Each number is 500 + 40 x the weight over its row's rms, rounded and kept within 0 to 999. Layers, rows and columns count from 0. Numbers have three digits each. The size before them is the row's rms in percent of the matrix's.

# layer 7 attention query, 576x576, rms 0.0339, rows 36-50, columns 384-479
087:442493467500523519524498505506461475483473541478466454481567505440442433549492458482531542483500515476516450415498459454500527524471518482548493512501483577501472450528526513492443456490521521526484463509542522560502474569480503487447447497527589533473594540522533507532479529494570534467
088:408493518531491514497490497587435561616491489472545566575549517497450533526512456530558559499466554527456581545516544484463490558498486532513523511462486483464502425493530561488461500438567472543454440456493474533523504530534495547507471533471509544497503517440531463495461473502541575543
087:561447488435517489494500486579544546464513569503552423429480513564496515467573579489453487595489457520533479536583505464469538615492531457590515443453534471475450498529507530496486505506539515508438450514568516514474515491541477552539501572503498544501466497509470439514477427535498395533
103:538460473436450533502600554505500575464536515520539491489475469411505469499478513420540491438489491487537479397490462521536496483532471507495517452538560547509445467413541484501499469408470525461490381500470451419523575491498540440469477529594509495454548478457490527513517492473454495467
103:469516535500603540477569497472504537538538478444495494469530463409503453451500455495595511511545547518503547521457547515512525510460599502532480528488480475489501477477517431492486462506500468536441428520534508495519533554575447522442528511538456521554471593458488463518525546592504524461
090:567510445436496521537549508448513422455541446528539541439448447519487496465465570487539462512557480508497495473561534509489461486486609463470491514540505500452536586608492513537526501560482505438426558507526515514481530538501407410512490532576497442494490428481463490512531520462482437473
092:435447465559476480550495501566552456482452540441481467535475556397572403529485453502467463480547463511525468519489441547568556483490449457492502477466427526547477572488527443492542519492472507467535472445512474389571474481520514463573491502501494557514598533510475482515526565549532566477
090:453496529434513490519447485448470448526499529440415504563448532576480531517501463547449480550455478499436541543530538458513521476510498531496559582499541485447505553478488497485464585547524485510502510529483464507399475492480494536481490516462498451508461533505526557513468530476493516591
088:476485568491525480512485492517527482529499468544492531499512544577442519550535491478558489486500526469509488498497541453443485519497443558506515505568485458493466513419485491478517531515569511442463425477461546432422461499548569500471528479451450467439526464567527487471504513452495493468
088:454471517558549546473460478493500607465557503537526443514479425493468474442472450473479454527517494494582534434488500464453484540468465490538525536536508501496581473534545465537520431536556560584464475464450493476577495456515475519475470448507501522558485488461548488482487535515559537510
097:509510568476527494463486478517537442579539463473560528545452531527528491536513438472571467493507570533478555559435531444468478531493497541418467512467590533519403469438503484476467491464528410466545531509430467465497498526492471449517558515430470536496509552526575473507505508449547447510
092:511474451542557468516461505484541516423511488458519482443615567541538508509475556497434454473535492530508463548539456513521516481487506534505503443422460474504468534487582514554533440512438494567503486463543537455586480496458457495574506437507410525502516467484483515512554553518426458494
095:487492508489497521520476498534460434442494417496531538543532473514475476484479539515479513518521467460460487482551533516468455458540563537485439537488591452508503490550527462519494569539546511548546586568507509520511510454481510542482489510451400492528522451465436538456536484475556478468
099:606580480576564513527452507493487446409543528430505434477500484475460448440456488537512493509510449439486500493540509491546495415407505478478588490544499484459466535561516461611506507506498509465429529461516513496513484490518445450560486476522502541518514481492522495531511446533486530558
091:573433514478528557434524556484452468477505555438433458528416460555443523429463522510512489512527530518533506466502595481505501462471537450487474475493504456489524483519469506534540443523448553535470495518542566484478455504493520524493489498483530493461421514549528485490458479536455523511
# layer 7 attention key, 576x576, rms 0.033, rows 36-49, columns 384-479
107:401471533475477492590609488548452499505490480527516490494475520536538446493465426561540558505581510579465488519496471512445519466501502464481468581516459507560467509535519550567523432531531475545504501494559585438492411555526509525496506476488463457473517580454521466483527484479540408450
107:427498484514526481537493455502442462528443597405514508527442525537519478512539543541498461552521516539555522427494513505487541510464475557596526445537575536387563446495478563455405506544514498516497494552516479573513504509503535466466525533470459457490517496506543468522453463479481513537
103:483531553426488518494487436564527562480477525571517477493517567457499532535485493451518530526505509543551477480480584522512517555519505533610450521523482545496504441491602539415503535487548485540483556553469531474482547511532592565534482558572435469469498509523501481514459430566462561556
082:563451534509463520491550564576557473505524539520517486508437448355491418449523474466489523454493445526467542513502473495494503504470471491501539513587517535488489513489565487494532514443480368476508479517466487472530518563471500429450488474530482478533499380478455474389483479603512487504
095:533493488495522480501479462571519483466492448525549427408504538340482434508495518471531448555568517527487501479484521521582508471428496475535503479486422455564441489490549507548522503580485448510460469438496553479495574567548470442490524460490528521506530468506501449502451435529496507474
073:524494504443410507511522472531529462538488510518535477506555509515490482489518563460459563434461445530505514522538480572538470530509608468468468463514427487564472532475552580543491489521455430486475550529535511464515525553479503554510483523511545422507417491526470467578518484514450514479
085:467547510496496459520516487585519430516466488505528494561446536435562406515555519518425456550453443474491514426446459523627555507491475534495580492538525512451467517484534463492512473512553483524534518512474498495468477544476515524472503511572452540585481427460445516461515496531531544485
126:484471472513482427533518420422523484511493462465540546534452469524518530498519510577477488510465497437469524470484502473546489529478510495512539492469580538511590515492483483486448521584441554482541464472479477499456479442468453422482518534486507498582491544498541509437484466446497536565
087:438525556442512466494471487505520489523507521458549509511482522500520585538441497452549499469532613456474467524531515454474428474474475581523472464512533465436496446483479504449459530497563551435501462528513478475488508499435513511452463519525537443449532478543481522526498497509490572493
092:528439474462512472488448509496479541488496478554508482472443439485497450447460453521458540577521493488527471440508515469499544509508515494469521505454451504558552478540542512559511562468492538562564443508501543455465492456474425488510563454449547518536561500502505534539420518487499538465
089:498547437504501560538498485471506471512449417415522496530427497521515550593531471456604489512490531563560511479476585442466457519474485491448561479428538506504465504508529563545492458478564490457517490509419525458505469404458456502463543544523533512438491568543509473507491542434487430575
110:472476473520545552522447505554621571430501480452517416443480516576479442515483434479530469443537481468507542481462400544479539528540533529450503456517495504524408471440593507494509467523529490503507482445447517449493468516492528560535514440613466488565460508488469441504599513533458466496
098:511547529502476523425516469536468464455486531609554521469489470557540543402465539498514550502523532461542469574557505551468456518517558542481409554503518458471477477516532516514537488498480489516458551568523486561526446487449541443529483560456458523505525516496458459429544523481475477521
110:545507426527475554509416471472506483446509499481578421435530413485520552469527477533520507548415461529469457483555519471544529472444484436502478512496515540564543505542488493544480472518496545522521455443550610512523488490499455457558511436542611529456438488490519490549481424408497516518